Weights of a small transformer language model.
Size: 13 layers, 4 heads of 64, 8.84M parameters.
Architecture: biases, tied embeddings.
Training: a variant of SOAP for these matrices, 602M tokens, 4591 steps.
Each number is 200 + 40 x the weight over its row's rms, rounded and kept within 0 to 999. Layers, rows and columns count from 0. The size before them is the row's rms in percent of the matrix's.

# up: layer 6 MLP up, 896x224, rms 0.0641, rows 528-555, columns 0-55
# down: layer 6 MLP down (transposed), 896x224, rms 0.0564, rows 528-555, columns 0-55
up528,096,162,241,203,231,228,194,186,279,233,173,193,132,245,136,215,161,240,258,231,177,226,174,188,133,197,216,166,182,159,197,223,263,189,204,257,221,214,201,173,243,207,186,227,313,153,229,233,229,233,195,253,209,222,163,195,231
down528,106,191,198,162,166,189,237,171,221,212,207,219,103,131,138,112,265,218,217,256,183,231,270,175,200,254,230,297,228,205,161,131,208,163,165,233,193,160,216,159,200,215,239,236,224,151,186,198,179,154,97,216,234,229,205,207,172
up529,100,163,175,208,225,214,100,217,182,152,214,222,252,217,208,239,198,252,138,231,160,149,237,217,217,219,234,151,217,174,216,188,163,194,181,140,177,289,180,233,237,153,186,172,203,253,221,198,172,210,216,202,218,185,151,234,206
down529,097,205,219,221,248,297,259,174,191,209,204,268,130,150,180,223,162,188,192,170,155,247,194,214,203,177,156,222,185,277,211,176,174,209,139,154,245,178,233,119,232,205,184,212,198,155,146,218,180,228,157,145,213,209,253,227,176
up530,102,182,212,197,181,99,221,196,250,185,243,283,175,249,202,215,220,193,184,236,247,178,239,181,273,226,170,72,155,247,180,157,206,251,179,160,191,203,186,173,218,217,203,242,188,206,191,200,213,160,148,179,230,190,255,129,226
down530,097,204,174,211,212,223,203,238,220,186,159,175,178,260,284,154,211,196,194,226,172,291,127,216,157,213,265,174,179,188,211,291,251,192,172,179,193,267,269,190,163,209,179,183,151,246,220,178,242,183,255,121,182,228,217,134,268
up531,083,123,182,239,177,173,134,221,162,189,121,205,110,181,217,173,157,236,184,184,181,210,294,174,156,171,270,238,268,157,178,254,165,193,201,163,203,186,224,210,217,179,216,253,170,238,203,269,166,191,285,183,197,170,180,170,203
down531,090,239,191,245,118,179,170,189,259,301,266,235,172,168,213,188,126,185,133,185,230,193,184,244,212,231,227,192,150,267,222,163,309,166,161,211,162,275,216,167,199,133,184,171,229,154,244,220,204,233,210,150,155,196,206,194,260
up532,109,211,153,138,145,198,118,161,202,240,121,230,153,225,335,246,216,215,205,171,236,189,226,189,95,158,173,198,222,154,188,225,214,148,218,222,166,120,166,175,197,146,230,200,170,223,188,229,204,202,214,199,246,232,152,231,193
down532,107,180,239,193,145,190,146,178,130,177,222,207,161,191,163,119,190,116,161,217,208,266,227,210,170,210,218,216,241,204,182,185,219,161,115,265,230,202,225,238,220,236,242,185,220,194,162,152,230,127,231,164,132,174,177,241,163
up533,102,211,200,214,239,179,152,162,185,195,139,201,168,190,142,191,175,189,229,264,211,170,183,164,262,255,210,216,224,230,144,285,220,229,232,122,226,187,213,171,216,246,217,171,200,216,206,220,219,196,235,230,177,183,203,247,238
down533,095,220,242,187,212,193,149,245,207,149,269,247,178,92,193,203,181,175,170,168,166,258,150,189,157,141,190,220,241,287,227,191,178,247,262,284,169,134,256,154,191,207,260,146,218,186,185,218,215,170,257,210,259,189,213,224,139
up534,107,227,198,136,165,243,241,195,279,207,153,224,186,212,161,227,216,224,101,217,288,244,329,168,213,225,226,175,186,115,145,201,232,252,179,210,157,239,234,205,189,175,180,133,232,183,250,193,237,185,198,248,179,214,181,181,132
down534,102,269,188,221,168,195,152,263,239,147,190,233,272,204,149,133,276,165,226,213,234,172,269,187,199,136,240,114,219,250,162,219,246,255,247,210,183,212,134,220,250,190,205,150,123,164,208,187,156,178,242,134,234,177,233,222,178
up535,110,205,207,173,197,248,171,197,245,153,169,264,183,189,150,201,202,196,256,185,191,224,209,239,204,282,160,210,183,209,231,152,190,187,208,252,149,202,205,152,184,165,172,254,284,171,191,175,222,224,201,166,220,174,119,253,189
down535,107,210,217,160,113,261,304,175,159,208,200,227,204,228,218,304,106,251,204,167,146,248,179,194,240,194,183,132,188,186,235,202,159,234,197,200,249,258,132,254,247,231,137,217,196,239,219,218,193,171,134,179,114,207,127,176,193
up536,096,241,162,191,196,223,216,151,244,167,120,176,207,176,187,231,195,275,182,182,198,183,247,194,182,174,197,149,253,246,183,199,253,237,259,179,233,202,241,164,200,200,144,183,189,173,180,251,236,175,129,174,193,177,163,230,246
down536,091,182,247,191,91,156,158,151,258,221,215,219,181,171,299,205,245,174,237,239,312,194,231,206,178,210,197,137,201,200,214,195,166,192,236,200,238,192,216,206,148,194,188,159,227,205,189,262,174,93,184,192,178,164,137,181,169
up537,102,262,197,247,233,215,324,224,196,156,254,199,164,182,137,258,192,181,130,142,245,197,207,204,234,223,218,178,185,202,221,275,188,104,196,284,260,221,204,230,170,159,132,264,128,188,261,138,184,236,150,178,191,219,218,182,218
down537,100,295,263,145,178,209,238,173,184,197,274,242,210,147,228,270,164,228,219,239,130,161,147,162,149,191,162,160,182,185,198,225,142,231,207,195,131,142,220,174,210,171,219,180,188,271,214,235,222,200,190,175,228,165,191,152,209
up538,101,197,152,241,146,122,178,192,142,232,273,289,243,217,240,221,158,207,155,263,236,173,245,120,256,291,264,217,158,224,242,181,201,229,207,227,112,206,231,212,202,166,249,163,111,195,182,217,104,220,250,198,145,158,254,218,172
down538,101,232,205,182,188,215,179,77,181,130,296,219,159,218,296,253,157,168,188,192,217,222,130,225,247,227,189,221,195,221,221,243,149,178,201,170,198,228,226,166,242,217,209,156,225,188,181,259,151,203,301,185,205,213,171,198,200
up539,110,169,170,347,258,164,154,224,238,116,192,206,199,162,259,218,149,172,209,230,139,250,271,173,213,207,200,178,187,234,236,198,116,205,181,238,232,258,182,276,245,266,197,143,169,195,164,249,184,226,236,173,153,202,171,186,166
down539,104,191,194,200,212,293,210,246,231,146,211,255,245,180,215,221,257,156,213,189,219,163,260,258,135,239,174,164,181,194,185,177,206,262,277,265,176,197,217,255,274,215,160,193,170,213,188,128,228,239,170,167,219,189,248,224,204
up540,106,283,174,247,206,221,232,264,104,224,155,225,170,231,192,284,279,195,218,153,188,245,203,215,228,224,238,224,187,281,241,185,257,209,154,193,161,134,177,224,224,207,201,194,257,192,242,216,147,171,169,207,170,187,204,102,128
down540,109,195,253,206,203,279,228,209,172,125,179,214,161,195,175,258,280,281,148,173,153,205,246,157,226,228,231,228,215,222,171,205,195,198,196,233,240,198,195,213,203,259,199,151,173,238,104,185,245,168,110,184,160,190,282,234,189
up541,106,186,220,136,116,230,147,212,244,211,238,174,174,246,210,207,220,155,223,264,235,153,205,180,236,229,242,167,255,168,195,205,189,182,211,204,175,187,169,186,189,185,251,171,178,187,215,181,200,163,199,183,252,199,266,134,176
down541,108,193,328,195,204,145,137,190,167,191,192,145,208,216,150,233,222,180,158,206,175,235,180,224,157,206,220,212,154,147,172,222,172,192,169,151,268,262,222,244,184,199,277,134,245,200,139,262,249,266,225,197,213,160,140,238,205
up542,101,216,202,242,197,171,221,235,214,229,156,257,153,275,211,189,216,162,215,119,166,159,184,234,230,283,246,180,198,215,148,171,210,194,220,204,203,198,183,206,250,212,158,243,255,200,191,259,224,168,96,111,218,164,215,172,177
down542,098,150,159,145,172,233,197,253,250,202,197,156,165,130,192,85,238,203,234,201,200,192,216,162,247,199,228,177,163,189,221,213,205,130,244,194,164,163,149,151,151,153,157,191,243,159,199,156,227,218,149,195,202,175,190,231,218
up543,099,213,246,109,122,192,225,223,165,186,190,214,245,219,169,194,158,193,260,152,111,197,188,95,226,203,114,152,235,181,170,184,139,245,244,229,161,158,148,204,188,181,239,134,224,188,238,131,207,200,165,204,285,180,178,217,173
down543,094,234,175,302,201,209,295,158,187,241,229,257,173,174,164,134,219,244,178,239,267,230,279,153,161,268,174,250,183,204,163,162,136,215,146,252,209,134,259,212,104,184,224,152,234,217,206,231,160,222,168,237,204,168,220,230,238
up544,106,137,219,224,187,199,185,120,207,221,168,142,163,247,163,198,234,279,271,253,158,229,265,139,193,258,265,207,230,240,172,178,206,239,262,231,249,142,233,228,188,199,194,169,167,227,173,220,222,182,223,141,243,218,220,170,124
down544,109,204,156,237,211,295,240,201,160,225,175,235,177,195,284,198,135,163,232,258,206,226,168,259,225,247,247,179,205,238,178,224,236,194,177,228,195,192,194,280,189,88,189,211,200,231,243,120,189,192,158,199,288,178,199,118,215
up545,098,235,226,236,238,172,182,182,219,224,229,304,261,177,225,223,219,150,231,268,183,217,98,169,198,209,203,127,187,219,270,143,216,154,177,216,178,204,226,211,237,192,173,211,202,164,155,201,217,214,142,219,225,155,190,187,185
down545,102,248,214,183,240,212,279,247,208,142,182,211,94,177,290,235,179,185,213,187,236,219,160,122,238,248,253,206,195,229,201,184,210,162,129,194,221,200,242,129,179,143,196,183,188,235,198,225,218,209,207,147,211,211,164,192,181
up546,108,204,184,200,170,167,206,265,150,187,207,186,143,220,256,150,167,198,175,147,260,181,159,242,225,187,88,199,193,252,207,219,280,236,184,183,197,228,233,226,154,169,151,197,188,139,219,258,258,264,221,166,244,244,195,144,248
down546,104,155,167,189,227,141,214,229,142,167,313,255,109,208,218,259,169,141,195,180,198,230,186,185,224,235,179,249,234,210,212,190,201,202,155,277,274,191,161,152,307,205,235,153,268,176,188,136,243,182,246,125,197,150,249,199,180
up547,112,220,259,213,138,208,127,217,238,183,103,240,182,246,179,214,187,237,243,248,135,240,227,218,219,174,181,113,183,207,178,222,191,185,215,151,157,232,212,296,227,143,216,197,212,191,186,242,180,280,263,209,160,245,224,249,220
down547,106,145,305,205,176,184,186,283,214,204,229,215,115,178,214,195,203,156,249,175,214,229,221,270,214,161,241,242,267,171,217,155,174,230,183,148,178,274,215,132,186,155,194,161,191,273,194,235,144,178,189,153,247,158,194,252,156
up548,120,236,194,252,253,174,205,248,165,177,182,212,168,137,193,164,157,195,271,197,192,220,167,125,190,189,172,277,149,187,168,168,215,95,144,201,196,170,273,226,131,270,227,184,184,79,179,136,255,229,153,158,172,145,225,221,179
down548,119,137,175,181,178,182,194,199,198,244,136,289,182,187,190,144,259,200,262,262,180,122,82,227,162,143,210,147,181,167,194,163,165,266,225,125,174,203,231,241,181,220,298,198,199,167,290,223,233,130,261,258,198,210,169,208,185
up549,099,154,188,262,207,228,194,172,181,251,220,293,203,187,209,193,174,187,157,159,220,230,177,226,224,174,225,203,148,163,222,166,167,188,168,211,191,156,212,219,126,189,166,228,195,215,237,199,214,166,205,181,225,201,246,281,154
down549,100,168,183,229,118,195,176,262,179,227,203,241,208,179,193,247,191,195,192,162,168,237,199,228,167,232,164,241,269,151,201,184,277,158,223,235,182,192,168,132,197,177,185,193,167,193,143,142,224,209,190,205,220,184,261,165,236
up550,106,175,263,149,152,164,212,204,168,168,177,233,168,242,265,207,175,219,228,210,178,185,134,129,268,247,189,172,232,139,167,163,198,225,195,155,241,262,165,230,231,152,156,160,202,196,132,222,149,150,187,232,211,166,164,233,250
down550,101,163,200,176,196,230,197,215,233,154,166,223,281,146,218,281,129,203,230,233,225,276,190,164,199,133,121,174,158,176,248,201,153,228,191,250,144,216,190,187,225,176,208,189,147,153,146,215,191,223,179,189,150,225,270,204,188
up551,106,194,214,264,204,250,153,202,196,149,231,186,238,206,311,189,193,189,184,215,185,221,161,169,190,213,208,247,159,135,210,333,215,135,204,235,174,159,179,268,225,121,244,183,163,134,220,254,147,268,197,132,154,197,176,184,229
down551,106,216,170,198,249,253,165,152,212,229,219,127,175,275,227,128,204,242,168,176,148,272,200,237,223,223,205,208,250,259,210,236,153,214,133,184,266,141,173,246,166,226,197,237,163,147,187,178,150,198,190,150,141,283,209,131,265
up552,098,228,149,230,154,160,217,145,240,120,205,187,206,231,228,210,195,69,209,144,119,165,156,145,188,176,155,219,169,207,249,160,96,188,195,273,190,222,226,211,180,286,205,194,274,180,137,153,132,200,223,158,187,230,182,214,235
down552,098,187,152,184,126,188,197,205,218,231,251,276,278,252,129,179,241,153,232,180,154,206,184,209,184,157,219,176,203,219,208,180,226,266,327,212,252,153,200,198,242,245,241,178,220,194,205,266,234,192,177,203,219,160,147,206,200
up553,109,200,221,248,284,148,193,187,167,215,169,192,187,181,202,218,239,254,221,183,148,193,181,124,182,193,149,175,246,203,135,192,192,216,204,177,207,160,251,130,241,237,121,215,208,193,223,189,164,224,189,259,156,236,171,164,160
down553,102,197,258,213,166,120,124,201,209,177,223,207,194,223,259,182,203,160,211,113,219,215,178,196,276,200,242,219,169,255,198,176,209,180,212,131,196,273,178,153,222,141,247,181,111,160,192,268,256,163,243,179,224,144,235,171,130
up554,098,180,198,218,174,243,205,266,279,154,223,177,218,255,210,248,194,145,259,195,190,213,200,182,162,150,176,183,149,209,189,214,177,114,225,173,161,191,214,178,200,143,295,169,133,263,242,177,240,265,214,195,122,194,259,234,198
down554,101,186,226,169,119,247,223,256,159,170,145,157,165,201,145,208,180,199,269,273,173,228,262,235,164,140,108,193,184,177,239,171,189,207,203,272,260,165,145,190,146,151,126,203,262,225,192,158,152,209,215,200,302,213,191,193,256
up555,104,238,177,251,197,240,145,253,243,192,213,136,195,176,254,204,211,218,166,225,146,219,215,274,201,83,215,267,123,231,244,216,258,140,211,203,169,219,195,252,166,149,207,261,191,188,166,184,223,256,161,191,165,144,130,193,230
down555,102,198,214,193,236,151,164,202,201,184,215,175,345,174,219,174,166,170,248,209,237,175,230,177,233,174,207,179,202,329,218,162,175,167,185,144,139,233,182,246,171,191,198,184,276,199,255,195,153,196,191,214,218,115,146,224,169